{
  "num_key_value_heads": 8,
  "intermediate_size": 1024,
  "vocab_size": 8192,
  "hidden_act": "squared_relu"
}
Each number is 128 + 32 x the weight over its row's rms, rounded and kept within 0 to 255. Layers, rows and columns count from 0. Numbers have three digits each. The size before them is the row's rms in percent of the matrix's.

# layer 5 attention query, 256x256, rms 0.0635, rows 224-251, columns 0-255
127:138092127163167141125137088120093152161129103114168147102146094104064124128122124174143135042164076118066100084139157160132170143144181114126106087089165128156153142090158099152165132128133065117133152158070172177116137160111186185153122133124180099130162139114075094154105185148183135100097191064157144088139129098127131143078166157191090133160111129127156094118105136103085082125106152160123168116110085146140115142035122137095164067137117154102061163093157162133095153131157166140102114115153166098129136132084150049137135161126135125172127099093171132084080123109059115082086172161121124107104157132143117104141135165126121142130115231175131145177161157123162169125096157144195130049134116086099159131132134103184125110098114173089099100176129147133151150153183136
090:134121101165126117152127024122081148149149203114130159103122147101136135105147109140098147085136121172111108102116166146192165122090077139126147202095202122129118061062124128131063126150120100107104179115108149103114133119113195155084147165112100151115189142090122071156136182132144154154104137108124182131141158128102112096109192135157140159087132104048140136102111151109113123136154128157124145172170126150158132090115084094079157073159140166129121192071122170138105175150145197128138157101111184112171084157089186123156155099138184162173160104082110159131089123143150109101107125124131098132126153116137148116168127087112125097090108152118165146142144164100164109091050157182157122078132151124032164131121142104141112154141112194117044088163122098105147149130194128
122:073097120074159146145108068009162204077141153141165150107121117099136125145156113127121159073148121086062095115153141105135181131067144103106165073060124138209136097061155125146117151121111089127146174153092107142113173116102128162063109123091187076112171157085109099148143192160135093156091177128134148110139113127135081114082203151169073164177097113104124109103154151103115061148135176099129146183137161116160107104099073107062155093113136161125099122067148143139134084155159121111167107092172151077165091117135144113172159151138139112088100141114143100116127093128101106092167123169204143142098130134152138116165114127121159092099153174101161119116125142132144099115091168188135126115113090089066169147107119124129111145119140177141089107188122115119130167168132123
102:136146206125080132147159132185118098107090165175077186102154162152166140145078157091117122156091122164163160173088150155129111125164125137184138140181189086206106128140072153142090099122183082128125087109161064080136146138185149112160135098153115116097054108171147156114113133125090046092165094140128160125138133138162054144158110118123127108134153071157125109135140088119143165140113087149129111143125185154130137165189135123125093183134148130167072069127117133136162202125108129083092127113063137127117129111153114176126074117145163162167148142150093153160165094076155158132170073123157117120102182099149123144117129100115117208079080114101074150102133126077120104162123087138127130128119163150135092097155099142186175095133165116129135140028136115162149085081137129
082:113140136113091198060172146087138160153097152101114128079128130155171114140124092061147123098110157091133070201159153124163117136139144074099107071159124126124114184125158149105165094096155112186127142156160055090088161149080138101074097143066158090062202129073124095140170142180067122154212128125160129103100083155117091122156123159137175156148118146127166172183130156096134172166159112172128110125134139154089109140104093161129069164081047128125133124103167155147151142105105118084108142111131128106150103058156150080140163144152124066121181186171107106145208161138147112134175107110177102179119092120155163147131178116133143150124119173061122139087086110103094163100125152158123118144121134141139134141086152095134122178095050129101108132105102120127152118155128151
120:187139169150090162156135153192174107138093157163104125123117165128157145135088170101138076123118132105188153116073164141130110117147143159192145118166183056188073143194079095135114091141191150164157042120138052124148137117191144090166139114143084171138051102167195176113138105104083119087138149129114136138102138161156115129164090137124115117142170073165114127141127116126138172154131089141133100096146128148157148151183119135106141189142126102149132114100128134130159182101083096119145155157104124137101115121161146189126077114150094175147164152133062130158137140074140171117206080108156109142153159113120117148131135109114113160090088169145106166113130107101123135166161121098126131171145158184196065137129105151144188054157202141141150154043137121125102112105100104
117:144123104108118079155120067125097140165120118087200132141139134115112150100144094172154132072166093128072143127161116127072149120123133131116132108085112148112127120083117136126117156177096128137127160164089163168126075088082138196114117131168192153167145113154089190145077128092145123085094178120109159080155109110151119111079142078161117094137148181135113084087148084152145111083079171090138188137080129104191132093057110113151160121163170124119095109123085144137112143181173115162158108071184176104144179178115133107110098120079129093126081162095189160122103099146154074135131102128107091128125129063115111108181074162158142142148134118188163158146165176093192139123091106154172164126177150051120209148127079140159083139098168127126116094129121120165121186107173095
060:153130057160142141090197105103103101127124118099116170179093111137153093101107145119165201092189145123153061169145125232140097116096147107114109088102127131143081096159135135098148117095106096109121116102139108077103156120077160112177106120091079072123087112072088165114060113131103093155127069087124171084163099128154119170128147141166204159040131128135139167120153219193103170138076179117174094115068155132116142094102140136166127107113085095107148078102141125175150154109129144125086142129130142118143126124129102135112137193181079100088112185148116124120154166158130088134119125066137112170158068077119078129079182129183139102178120070144089112140117107144075162148131127139148111123176144178149146110150123127103142131122171186128128163111169116143154117132139143
082:159119123170128063154146138198154090079104186104129151176128115125149100081107135115168090159092132132087143145108170147112098112142141154182169155089178094182079131117103172106168097126174120134111193126116112139177147129092161130147101093138139105133053142180099134116091098106124090122180108109104101128157160123114114137139037118138178077139123102100128201081184134128151072111109152113094144106172136128118132116141089132155052157119115127092167137114077126120068177090101111131136145115175120127177140140091131193109091152137149139201097200135105157165105144068145150093144107118117088136108120093103124146132111063084129159162107079147119082135121130130084084128111061078119097184078131132133114102087142125167140088107161141056217135102163123153148088081082080
092:130137153103152088097143148132182065180167128139134101163104100109138163190120189153126148149171121104158126146130184124112132194158113161102156146117093158122100185121205114080091077109138167120096146121119101174139150118099104132081086095137085149142142134165082112134142133071138142084137116085151147100128144063096157156128170122187115125136096134130188176079130220053121108122109151123124120109159141152137132129165186146184128149131112086135079115119039158093128111186141168082139211134173115110162095116133126118084159097117180153126133132124109125065085054121125100128072169116091077096162109128085147158138136187135179138166150092099167100189122187119131188138102148082150154133148158106107131130157123104080103110139157079109144113138163172126165099202120129
093:143105102126080067140119077110080111141175137127104183108137147115149164159129126105056166084149130132111139166125091089125125113150096106085117105137093090094111097089183108177123137137049124101185110087118088135135105100070126089053184172115119197130115102104186150065096149120152141213126098105089103132098201124161160133147127131153071143047084116162141154083128133143111133112104091115088123121108115150142101135180153106134101166090133125212136128127119122154135064152141169159120131165127115105152109149112079179121167151084126102109235043112126107096158114131071119160150107099091167109148144168079113127176133134117125145072081089106180087137143141154086125051130105134132152067116147129125124156145162128171113149108130125129086124181086159133151159158118153
080:101090160136097138195099103133079150132122096101127177097165118147141125122097152083149086116085088149091144107105088104147131102112135140149130150090143107150126130130095131207102140130229142160119109078124065083140089159094120100143163106137153173187128154109187135119107127109163121114170147151126126126158174158060115094146116132146032147121115119147099090120122075108117103164123115106088136104152143134184121139172094134114140090095150179176122104153152185125085141116120060172075086146088078116130143136115104167195123164098132195100164183099102123179135132123068116093142113104107128117140185185133164147157125123119122119036130148151095105118126066142125116156144061126121146089075087147107153113177144108140247192180158139129115159185106150146094138112105140
095:116148187101140120199131120124066115087174165129169163119110127084091135115120113112048120147156118185128143209136086165093139156130144036104173145072110126129190102081181112184167165135080177089122101197125178124162121140123105120139150117107132106143095142193113125104119120141151160105073069106105121170087113152117177210106057138156079153137140098127153146091132154165136136105109143076153153103088157104124059098175147082089075114097108059108143111138118148130099100118150131127149079185110118150103127164102160160112131142124150093155095048092169133115129124105077173111125174164123125133068182097148124107125085120146072110137145117101171104148174170126132131070179106134128091120125125112110070137113127155104136158068165139145056108140109118129098136096129110
083:142130157173174100180150163184152136125117142124160134125162134133079148120127136180161103087126079098139132124093114119116127152149089085115156211102092085121130186128106139148132090076170143176103116105102194105218124124091141104123148139190167158081129129133149116175133064103225136099135102134163115163164181107117162121146171130138112145126104055150172193086094161129100137142164152113153166173185097138145129132113117129126094118174116149108147098161142171138090091081101148138164098147145150145137139141038153102068121154132146112127153160142084138206117081101127153025103163124131140069111179114130119180157127168147087122143135080103101066209138165136081119113145123140114119114116158174079084112145125102103100141108092157069169177135115135080095124118128146
089:107139131104169174118131079066215114104163122182140140121131093041142128181186156101156091142086125077086107078150091188154148118085127137120131168124151113161172145122137146100180123102113103099094153113129101119151077084104134162151029171125143101123098145119125102083127126096115092119156092107123109110115095134164108146095101140151088155179205090109127070094153113139126103089071255093156148173139163070164173158174164112128160098149171147070099106187059080166117086125109113127093088155115083180107139135188135188167074120145108117130054156158083113130111134175116179127124073131125142150137107150122127176114101130136130130132107112153133105098155101110107104119126103127129115125077128130091144150068124112104132140156146146107102159117096134114194125142137095
096:119159150124042140084119193186130058181124154122147131234126168099149108146124160100140163145110137163167118160186089138149196135082174111115158123114111089194137156099106192141117085113119144123114130097126108143166097188063113105101120156118130160124166117087092146111160092182133111110162199105135175128142136099101095078163144120067119108072137116106150123131170110131127149160112139148115150139133147134150142127126137153151144180145173089134089128128069151101096111119134113094043153106164136118120111161147064137147176176120083120122197146151116148149125075141137074116144210101151143165132092109102169082137127169164105150235113138119175094108129134136124158140153139090160139152133143088184143103146151119125118124102156201144098045122131140171100101170103174
092:133113145114136112138137106063172098058175105163159164116119116083093102150121145189061137091127127149081151159130191159123157149166129102128199119139122102084139097069129158140212195126088124149146112096156160146143106163170103196096123110149167098117156180193073102094141200139121085083145120083123128153103076176157127198087095154162107158099104126134107133099117154089111075111121119076118145167125106140088103132160151090113129134105196164120119168150108078124143083166117182112146138097112137179171149123177145141113126140121108142128126046114137135074140100083171174082143128117170123134150148182143040143092122090140152157090106118145160137105186160095099112094109128121156075144159167110130100151142114068161082135140201133113170124174096145157164130098091137
094:139113157103135135076108124094107142072161106168148185105096139147115075154139152129064091135079134135083096146128148134113153111124134155142121167164111039129136104065135216149165181125103066153142107074117108114182116145137139122080134124135154072145171144090105113120134206192147100097125089084128147144123089168109124164125072154148092140129143109127158085107101134121120082131078068103090168185150134121090130131164085173172087134101172158191125156162161143169071055147136131096067069105108110175161141076142169116124132162138131113113110122114144147109104123129116144164209111138125157195093149095169053127095123103136124157102118153089141096107129172063113086118114125139149075104127130108070133093158151091134053169112102111117138138144057154111161150085076135
088:137159092149144114119156072156209171151139125151078149172100120166215126122098162095217156074127122120103116145141091200123115147129110132165109125117147082176082089089110124158118122106161145131177129134134107141121157056104097142158083149125082131110121145134153147069096102106114090125150151117122229146077135109095092141160096100133086136123182137110113161148168141119088156112137148155165139111153175135175113123194126115108075136127107167069167090114138131093119228151120098135133101126136203173127116137160147129105120136131131202120132169093134129162104126092163121144089160156127117181108044064094173086162135153133177150118160112111170169105091136146127096135139077109085189151116126105195136098112105101140136060131128147097058081125168111112139095128129069
093:192136115094063141138058137166093069134069115119136123166119153147180169111156177153152164099118170137156121150135118144156143106081172105134125112086083181167120149133150188162131083116145129127158142110149116094067114153123139132151098097157168147151182117092125187155093050144111111117108192126154131131078143147101169096177203127132159109093089166108157096149202133178132151170136147134131131172134149062111116062176118125102105100114082142148085049118119096082130165087114091137130132099138082134167093137161116127213179134142119088122121215142122128173120111143105062146149145098079110158198055107134093141137136161161175127136162141153128167193146121155118117122156141167149124179057095103139189135158115173105144145149130146130110120153133138149087096125157156
092:114131080143090119111140165129090167174149147114110118127157143122148082147132046138078152080140097105120098150192139130124131130226117161176103108123181061134095167116074137101166120135112128175133132160156135109122098115143207163044153120137124111120145155172066127110202203173108083161132106103163125098158130141125084160103106124104139182163129130155134170132107109098151142121165121105103117076141111147081113130087161072125084170114149136129144153118190156117144150164104136064104079109121155164162154172144155098058121159105137145105146069139193139147104129147177154130155129146173129097092163102103150094121135194134172113186111146125186157056102098101154115155119076110130128157153163089146165191102121121153166092078072144132130090173089117158159126119059089
093:082174124124159136059161131114123173213134143104096101108172117133147131113143081135144135130117141128083080151182124147165056115123065090116103096156081069139148065157107153104178091115121146113112102175104118179122101078119153110132137130146153146056214127178135142145161178125053159104081126162133125081094115133211104166172131121095122112156167178157161164174096108157129167127157087098151142132126130116128111132149119108122096144138177108094129170106153136121185093129100160088124061123124166204083143069173149128084133110116104088165099113130198145144146109109163154172145121162178163139065115102156160098129101183133129170150128143120161160125097187109115079104075150114122180154143137131168171145091137102113099145052064122107101163176160139098129155145124146
090:105063100140157144174135109097075175087189109118127114124110077102108114159165153117043106133102117126133140104129113087120159123150095121155146139113147158090136102102111158134075198113117142111122124151100111119129123118177162104036164126095138136095143141098163114113155181132165124098081099117109234147141166129041148105120080144130047151165122100210149142150089068090129106154157120090069121123155125138158096128150072110163132122116133112160120203119163125122155102160096121156088112136060112158102112112100124122116138121134133134114110042102157129116105146145065165123144112176112129154042186110125141086178162141105126156090138126087167084125149130130164097114121155115159102096090136152057138184166173107134104184084055119097090108180093122107125153183124149
089:091096201140106146111184161145071133099102123111155180150046121132088161090063108125129088080133149161153109097078089167121102137180155164156159148092124109065158143156175129155095124130172137116098145113082065147090122178162162130140106082180148106159177100045144141168121144118138109109119197131155112115191183101114136063113115122077139122125143144146163131139121107075136133148111143176164103162119098123149184108051103143146202123143156154081081132115113151155123120136093104112150120128114165116111123121048077147139145136146152107084122186153109129130190176153119120120118093101140107165140085119129078174100138102134170164113098137184074115176139125198122112198187164134135139126146069142111082073146154146093166115108086160165113086163151114142078146127166115
089:114085092150152111171142078127109152088135171134077089131070176146171130132137060166094076146101121233142121080139140143104109115127083126145121156123064106095130076088105157104125163146116099115074069184123156129146131152128079104133137167121059124152089129137175121178104138142139145100044062142110123122137087140129091157146090125118124135124138171102170140137088128212083164149176083095166135103119129138108144191118143078154154067143113098115112141165147125110120126087138111126145068062117137144213158131101111136164175138152123128164124115100104114169116129104169201097119156134156113223100122123119143159078104038097105135098107127124088179094118173173126052160130115110107119133105085137135082142132127099114162135110156196092154116179121130093108154105135098
094:159079089131116141126150091121107122160100111168159119217138177120134141139141132145041086113110118155102120127130090165140141127118138087226125132096153105070140095129124137097120164111122147033102151115113153160109107112199122145148078081108156146103123023150155164125112160159122061081090059143125159155131191153059121151150112130118133149118090140061178131159030110128108181168131095094126111097105127156151134086151111103147125111154121178127100152166135150109122121156139129166187171045125154117107161107144186113178141139096152093141124055129112155115154140107123183085106195112140102138137191119113107127107157091079137127132148154133127155129123140149176146149126089107141098126104091113167123085175135150110128136118101133152084072125170139111150162071212105
086:186165080157070094130133192192081123138123157143148109169101150169188091117131160129142118116110114132163142109151129115105061136130062120140125117150121165140074130157129127068078120139103126151119135158113134077118142120146113113135130118152081204109132100130138134188109094139126105129109122102124182134145171116135150122181053097163116119077132192143145123142150168122103184133113051143119125052150179171150124120076106221138100200115048064124125096065122078097116215127140173150148166129106149095147111080075141093138125137150163133140139201079115156150129136116111100177127142123078135149153102103101163059145113148115187122133203080118102090115087134110139130178141095138135155153123134111172137117136143173177140143063148131071127126089136143142104170114071146
090:184172142192140092148142133176135114179158113132078081161128126173142102101086123129169085140107147142145155115032136138126064113132060188135112174145183077146072133129062094146056129137213149118101148120116083123163120142123045108146118178111070149155116090183114151101080083109116102107103154149118147114092143145161115109175102128148124139172171103149149080162117082128147174131167095134163111111146144178155137142162096116159128203153124069111163101082072081092155204076115109179166144113097157171152115132109188150139068094180099147124172158130099101163137109116107182178095108172138123127111128122116189126124124135130139179116109138145093150093113134115133162130127102074129150159126100171146129112086125123166166066156069147101109133090154139141083141124130156
# layer 5 attention key, 256x256, rms 0.0626, rows 224-250, columns 0-255
086:106140156141112138071186146113098171150162131118140133099100139125075113138213169104072156128129154178203080148143110140122121095192111132109140141164169065153113138157165139164143149158109163097152177216147121139171154092147147089140087060146174097084079149115079149087124188166151117110155059107122185132165155132130136184111143165039179145101126107189150125148122107088132165166116074123097120161058102154104132181100138078146134109083119084102117156099151184147120164107091129140139097154160199108095136127166157105095127127134099088160145105142092147162123100104177181155158151122111068151104113116086047159156181128159128118143139139100093128161143129159168061140100179114119151134198166131116122063091139144148135118099104157134144139089123126129111099135129147
083:175117125154148115211115084139108081138116084118137124195135079139154127089080133134139083145119155105073171121096124126146158117098169125164144101199114157159116068123143154119150101143155145152122134071108126128152154196142092117100138176091087175131186141149117125124193140130111116092072195124079113185096116110102160123155114103127099148153144117145089079137119178213138107124140158101135125145165104065171110141127111165108080140142210151106106135103092081108110170163194159161110102128113046096146140098119089175139113151129098146071138161104088107096093141094072102112142110105122159130084126172151197152132061134070103091129113119136119127156126115109103176047232116098156087104146153128114118117110112151138142165189151124136155080132082103142173160147081139
096:123060172101115121213053132111098146099131194134104157118166124114165130094105118168140136145115120111123198131113120105099143084055104097152175132147086143153115071169161165127066091118103125095096120122130100120162096160151100101123127121129133110068151077165146123122114133122133141162143164110101059118144138139199158105090166098073123139152135161153120107068193075154123084125077164106109138180098178106188156088145137126132152121113145122148163110104132081135124103146162146129106066159133101162121130143137090177156121134088116174146078134168115108131153105166102069188184117043117187083140140115183127156164086142101075121110112049146084101107187159150131111100124145127144101121064140113182140141157109195100083121100154052091138156135103084158083112122144116
099:163137087152128103133140160065080110128149156132125135116144202151092072130108146089107135135171128099189121144144082119146095157121062109162170080108106145172078103106085144155143133120127096108150112169159060078155143120100102163166139114132146132112072168155185111105196040129130028140179142122127152107116124141109153105098171140134143112131137180141132146090145136146116123182174188085161097106140155121124134083126171066135137136176097146102092139131170163150197137076089135133119089123097157127158092117101177115088120138148171124122087111129119124169158077132131144179151133152046172091115185167125080074095137134095139123124182123103118148105128131067148082113095080181099118081088093107163154124154114083102149153116174088078112158164154112127079050182124112
123:139117091164136134175099123103144113106109129127110181072116147169157109149090119093189110105112164086131092104129110117146083152147133150181142153111158113149076087096140085144163145070143140131088182128168098062105166168175140080186131141137134093094110142129140090151164071129150136152176145125159133140092142126194185130128113176097118130148141132100147143126111147177101126170156169138134083168153175149133148106109181152076140091140096175143157092132166135112164127095072152110142120133061092127199061105096124103142103167162211142077099165156115100131159116147086126203129125160081166072145140126190116148066170135087148182159169140078048103102106134131100114156108094194124081082057103133192115108141140135095173197135137119087168124141146099120101084132142132
067:109126127207159149140145103134115069137159111190088132131109098138142093157100131069151177075092116135112091133067199119177111141133133113162083092146136139103126198133079079151141133105155172133108106087109148036125162170133120092156149181106123121135119138126135124089160144080159110172127149139157067131122163081124097174143122189109132139189188122131172149115129154083109085190121146126133120070119161171115110194155060193052092152098128124108158099126131139122148130107085185128072143162131082095153097092122143153143103167160142130095166207117047110111133138117114127131128065143102145145178151130175123178102158092128146164167065102106120086130116149140060132091151105113151104081104122185163087075095149110120133159177136123125180155159101151123145124166125154
056:146146126099129136080176128143077155130125093173122068135116115100085121142157145137081178146150112120152168159073116102114152153185116125106086150143076169081156142141116128141108149173142108160141119189126172117177117076092147162092160122129113175160118124127116150123105126172157118089113029136102185096171125161091060150158146121135126154106102088142170135164061107066124113093096076158152127103168096159037155122184122080189120163159114111128106166127115140180137131147143127143163144113164151098105155139156121114104154096128106119180164119093163158144084157104150162048112208134146098184107127180086082077152096084133184088112046147160183144166143131144134071110098139058156176136160140104074103101124128112134123072104144157162154119138114176121139162121083152
154:168096132177121140119152132133124116109122102120087133115131130148133110158084126113151171117102150089157095129119118120171125163109126115150102132085108082129065085131175078137164149071150159093084174101173114066115159138141158083137159115108118121109091139138115092137163122143162084170152135152170173146064171145148128112180118190098104147106111116140171179138126171156119127178189158153135065150143148127060171122142175096088119127141077171119177087128173158106180110096097163076142128157099100151171087062074148134142117121163150127117142179153112118146200136114095133170095124180125158123148130116141138149083180106088170168163153177089109128096056072196087098139134085181136093082088084158176105112134147073150189149185124120106125115178182089090132050178104129
099:187153139131108081073204144166121133145146080116151066114122100097087146166141163200083161152167108108123151175110153118153173154126183129076135132127072100095131163113138129141102186122138105131124108105110152126188148114109112135107152169114127167117136178155141112174086153162137129079131078114109180138104099113088094144161180132175150121143088149154141125255094104077130187119114089147161118129103087139088132145194145094187158109112147110076110170162127137159114134129152111145219125098181156148099141133108168101129156163110110141124196073128171159102161070095167179096081139136139068149118137199078132083156096138126118120080102146112193141117135179125100152119135162131142143151130154155103123143127131048130098084121136157110074078108177157125102147147094143
100:148163102113125099066093149193155142118112130119124177099118185128190132112112106143138130106147119134185126128100188101131088149080084107126088080076077118131127057123168128082166067087124144144120189172148144149112164087114108121184083105167087129146145155109095143150145061095123170203100133156129091118070099159121173127133207142106124146128097120114132138126147137140174126098104140110115130175108091120076111143133144128135156136124105167097067122199157086174121197136141213124189126139133086181162125101095151119136035074109091111111173179106197139106160100107127126127106092131123127127154118159066136145148145162102136140179134183123106149140104133115151201113156132155087103108144107138196064136123163060104104115138203105174088113104173130124117132135123139
105:133102157136161134183114089143138102148198176165116140163175166124129137084124111141107071105110162197163118117074072142114061110177166128095151204145177129042104109120128138096113134139132133114120154105109080152095154148200213121109151109129130072157127090079091157131154155157099112176160187140120164120139134101142127120102105126158148173136177120146114138110068110065087114135109079126124140086125114126228097124114138086076151105094158122155098179088102127121131127150106156130114156131141149130130123159106142126123075164122094160122108079135155143161105108101118159100073077155179152139113173053106176199089103117083123122107096074158141146129141131124108155101141139080063130190204085128151160142081140185144138061143084079090104113137137089138116136116163144
102:215079130156138088172164124102082111143174067083126064143104133111074156147110197151082130133102129125126188164096171154133099140146109153099127105212136151127127177123118126187073176121082125139184094117103122095144105188097104147098194166099110136142116136188114182119078187119194111103192110133101155111162104114084071169111113126121169174108161141137131124167117122099085163145137127097173132109103159134155124166190112093175161104098117165098179150114135091149144133108135144118122122101130081122095160139113156116180104166132097148138090079127111112174129161131126164156212118116176116099098094127139086111080088120103098177073121125101174147107138111162085161107151114062157151138136106105162164144215081106083156138167139157059096120122100112118115157161127113
109:160163132108128102149108186138047115148126144084130122130136129136119092168114140148093150112135107141102100159136088159121143155077225116097108101075138110154110155079183106176118150089123098155162110124123174111088081092067117102086130129123187112155154160075119124167091152124163148110113125060112099115107197128098123163130171128095083077102121150184120168143133164169159113169085133091102103127116105112123054102192182061124144175090135148141157144103126151116121146158155125127109099171147168164078112107123107154118171123122143100077123132127131127159174119127143102129074118160140103135144054147137131112154111164169127074127133191076193081236092079127133119138149179150108137080060140112103149168164126104104102114147127137098062044103113144128060108114175108
098:114147088167077148106169163149117107137091117137109115092101128071098130129119143154152195109206146129118123157128100170119124193155130084124106167120142154153133114116057097121055155139166166191120111099111165127159181138032167126099123105188104132110111131130087096122112058091112133094137098136114194125130169147076100136183106129118101113091128147144119140174093087170152179131130132172129129165142097140131132185133136079147196175183116100110100108114095135136084106127129108144127055061149156140136154117137141080110102118148148189131158115116196072105140106152152164085077185135153108148115134122126126155122124112145092124092155132180127119129140165169125127195154112145084110127149071136084123164204146120163135069117075158188056148077121232150120133101124118
104:145108130119087123110146099167121136144150110151129070118134124075129115158144200131133147197150087065158161074126179129168112109093108149135111055148099109197115179140157108085068103104164130138079059156114117115159155137074072155095119127105059127066114097114199123102127118101139100141136117208115187085112125121118073084099162129152135141059137120143177209134169149104121105108089162104181155112091179146135144137140108104160067126136156148164115145128186102166154118099127114137129165135119100132098142139191138169164195040122094076160099115149133137145121186118162111149103155173107150161132095187123092125143130123131135129148147151121136159054132083183104144131107113074145151109127143113136143098135104069201136178112200105157172161155118143134150112160099130
091:118140123125134177136108165113138076168161168105174185164173152140108141081109103073181158051148155101214162155144111141135079158096147076122137102126146101125076142127154100105157119126158141105077142143149110139141141131179127141124113118124074070109102152130121101137106113152124071147134151107145127164126117204142152098109128138172183149060136083145147098121131099145140165110149198095096073141121141173163138094057174161139130134112111081158128128119128103139119154081106137125117103140117116128099116134137099082115130175146120054141163110138104114182071133148118113163114080130101086121205081044062146077105171216093141079134109114117141103106089110089202184104127149113141144112077110107125094106125181077069132121131105086148072078117079101090092068124164111
099:151146110099112132051121080145098132145160149121092160151040083121146144122150175064043080133116143159110117121103126124112175122154090174128127168128111123155136139133129159157120151154057117140127106141125056119175109122190090175145066189119111085152142083164104152093185161123120087026098114130119152155135105069134116094128073128152081137136141061088182096177115147146131093148122118141148132074118175104131111173153145159169118167130140159162106169095121049100101084153141122097093123168130122106142111105145139106222177116160082147122154124167115136154128158078127130120168136135082078146080108155143115115143149101112142115121139120124156149127116215120146128064066101095154117127157124123047090086102090133134109113099174176111167178155134077131086128087132124
106:131088119098151070130147079122114119173143100154130147139126123116119152108123171115139185136140148091082175125109191171135174146083080082119117092191036136139157092159148163161050124116137121175164113139136141103154124113107128120091105120132110122122102115122103104135121176145104103122106101133100178120138072176103080151131118126053192105051121086165161075132131106085148087137114140182126150098163175161110106167149076106198088197122148143131141201174134177124112051146168111167111136126186083052144113137142157113127216082143140118109165139142134141131128119093121145102158108163102124168080168165169098113162108100099140107107128068115152115110117190127106123091078115115215134096109165101070140157150082075114106135082124101109150141141106130119098106153080093
096:114085136111139146015187157119140115106164066107129113129064071098071127180104136112110183172156106089150150097154152141114116126172093146113138129141124120089115097125102098171124149129108115106174069102117174128152124109080148101109103163061112140096190152116180073172132187170142118058078155110137109125160165078094147118119098132159153128160120095123200161188088149070081147117091094140129129110082148154104157124057106198166154079143158143093135130137093161135134126129128102151142156155146152174047153153162108077116147094117153103163160150106124134117109112133130107122122189130151142148157131127100085029112146156217144143124072154122115150103145143154122140149084099076132150089144085136081123106164147105155141097079114127133055132155111132107133190117115089
091:119096121151116145150066118220126108153112138177152128146182180144169122132149158135134119169064163120124146179160114188129115062110120159110115138138140043096153154100137135114151125091135092095152101097147113121142110182132143112115142100132129129140123110148091115115137140056132172150182148105145118132091045094115183142138133165182160200069162111168101142120186110163145141157075185119142143126099170111182120125158137133105168243138161107148134130108084079110123053123116110073063164162181071137146136122128086128187168130138122089087088147179050100166141126098101118140116093095129129080138139085160127128125152124097117156073121089160120139128120079170196135129146147147162160139147094145140152166149136148094189124144125096080154100135085065122110134158167093
091:161153091149130114134141090062134111097130096083080160155155132168104137165095136110102085156153143094124181127102190135113073138099157160133115092167135140153088173034140072148076190144123157147138141144149076133095116112096132149120130140120056092087116124192132152157118123172132072139122132121141198126133142189102113125129169096168125126122073098105126122181146161125170129126143098131096143165152129161149133137148128040188167130061141057069121162111096114153164184192159131111151141108074116165153109127125134126055142160079172166137131064081178116117110160117096100077089148123082085144115172119074132143112128105081156138140124167076118124162139137139113142118100101089177127096139091118136084140117133092125086154088173216152141117124146182072179151182115136
101:096164100127131078178145126112107160094128142146153117087130140148206107099092076142135086081116108117127102093167163131129066139205079129176139110131130137098156114140151123119197124129181111169142175153147146170097127109100185095200054159182095067113132165128135040132097116110111151110143096106158166141173122087130142103123142097126159144167129142132116208124096131131115151100062128099093124155151108149109164115044106135120082131087139120124093116117136141121132165160141098188156174189130138148173122116136095120100118150149199153086133188096131074112063145135152167186113123147116115099082159143102139129140134186085136125185164102118112093156108155091088102207071134100093094135128109138138127166070153136137130110052104079111182065088141124121095132145078159
095:114135131134142082187134120101094141103147172100147106116090076146132128105101105167106138155143092076133143092098193193119154111122117140172115134107095159166147162205200087190079116142125105171127121177139129139166159161081131125123156113131110078111147132137151152089110131170196133116126125076113161123162178063126030083101110122081188148129176129129176160076130165083092119129094118083122134070207151117141161173189149141116096165122113194127141119098132152154173104127106126138171138122120126101109118163095149117096186099107141116129086107131126130162084123145180087161142154124185113133153100138130067112114108136108149136169099086135169152133148114159110065099068090084137155057062147148137110159127092165121115146083120082059109131096089115138070132128053174
101:164107092137153163157134086168135097116197061126169161163058114105182158109137069149189162102135144123075141172071132157121122059162118155130204192105074132106132206066114132176137071131110158134112113111140167116128140125144118145139128151097185169105140082192132180150069110141188079122092121188098147157094154106185146105159118125097131118091137179126145188203082127117122156104090135150107150184131140092176145086111121117121177102171106130127117142145150102149158112136096107176137127087150129113104160117147119115196139133124082131121200128101086167169115118145111134090065136104093055159161113081081139087140184132140080157154110099135126131085155112128166080102165156176184108142097118142121137155171093137143169112144164140158125099141100128107078138108143138
098:172060145138118087128179100148077158159112090056127132168147143099136210112105133160122160125144093098139183140122105153106156151145163091082163053122108146077120097129148120161077120124163124106159110121120167082106089106126093154091132088107082171105088135167163096163126124080150086150124120130118137118121091138093062130168071134125145074058071101142130071091126124133168184140198093131133131102138078159077109119136161128121136107200088147155146178159161190116158133136183142157162164110173138111169116152122145099124175134098120128166175118118118128107141151099149132144143162138176172162160164165149087099119114095117123127101101179132169167140142098132103127050081118110145170037127158100156149141182087079102121090190123115154094113154112090172210119148096084
099:173099097127097074074097120133148127097166074096116171174100124114142184152090135090106180220102179172140122172110092095138142139124147173142134177127155167158143064161178138155078127130141104058129113180106169104122110133102150168145113129136135116121126079195134133121163135085153067097141109104137145130143157097058054103125086113087131175050150148054140089116140095142184125134180156151144094102145169105097141173121095108182147129148101224100172111158126142116099097116153103117077167115140072082090147117129137151170181064141113108171137116132113140135133176132199102092161143094141149121166125160142114105104184092114125122175129130152146141097138122174150070095089117127189155134149138131116136131195115138083127117150194091154135155176107164132084106136103129
096:139141101124099131084109204120147140063183149147139173134095156135116144157186079177076146150134143119095134118126177091124183123132115125116119120085083193061105150171144138158156124140058083104147148107121183133121123110114158123105141210090133154174137175153197116145125188152144142084105102048124154140163154104111181104145100150149145124105091146105227148135093143090108172116094063125135113074189118119068151187145135194141123112100123137150124139101077128122177065145118158155189164152160160123095104115140141049094160132169153078123164109119132158121131071115139122121154175149131125132169136165109103028145126130153142156110077110128142145167125117127148133087070100126150117056081152147140170084080147140113119117060116154108146130130110076134136135149116117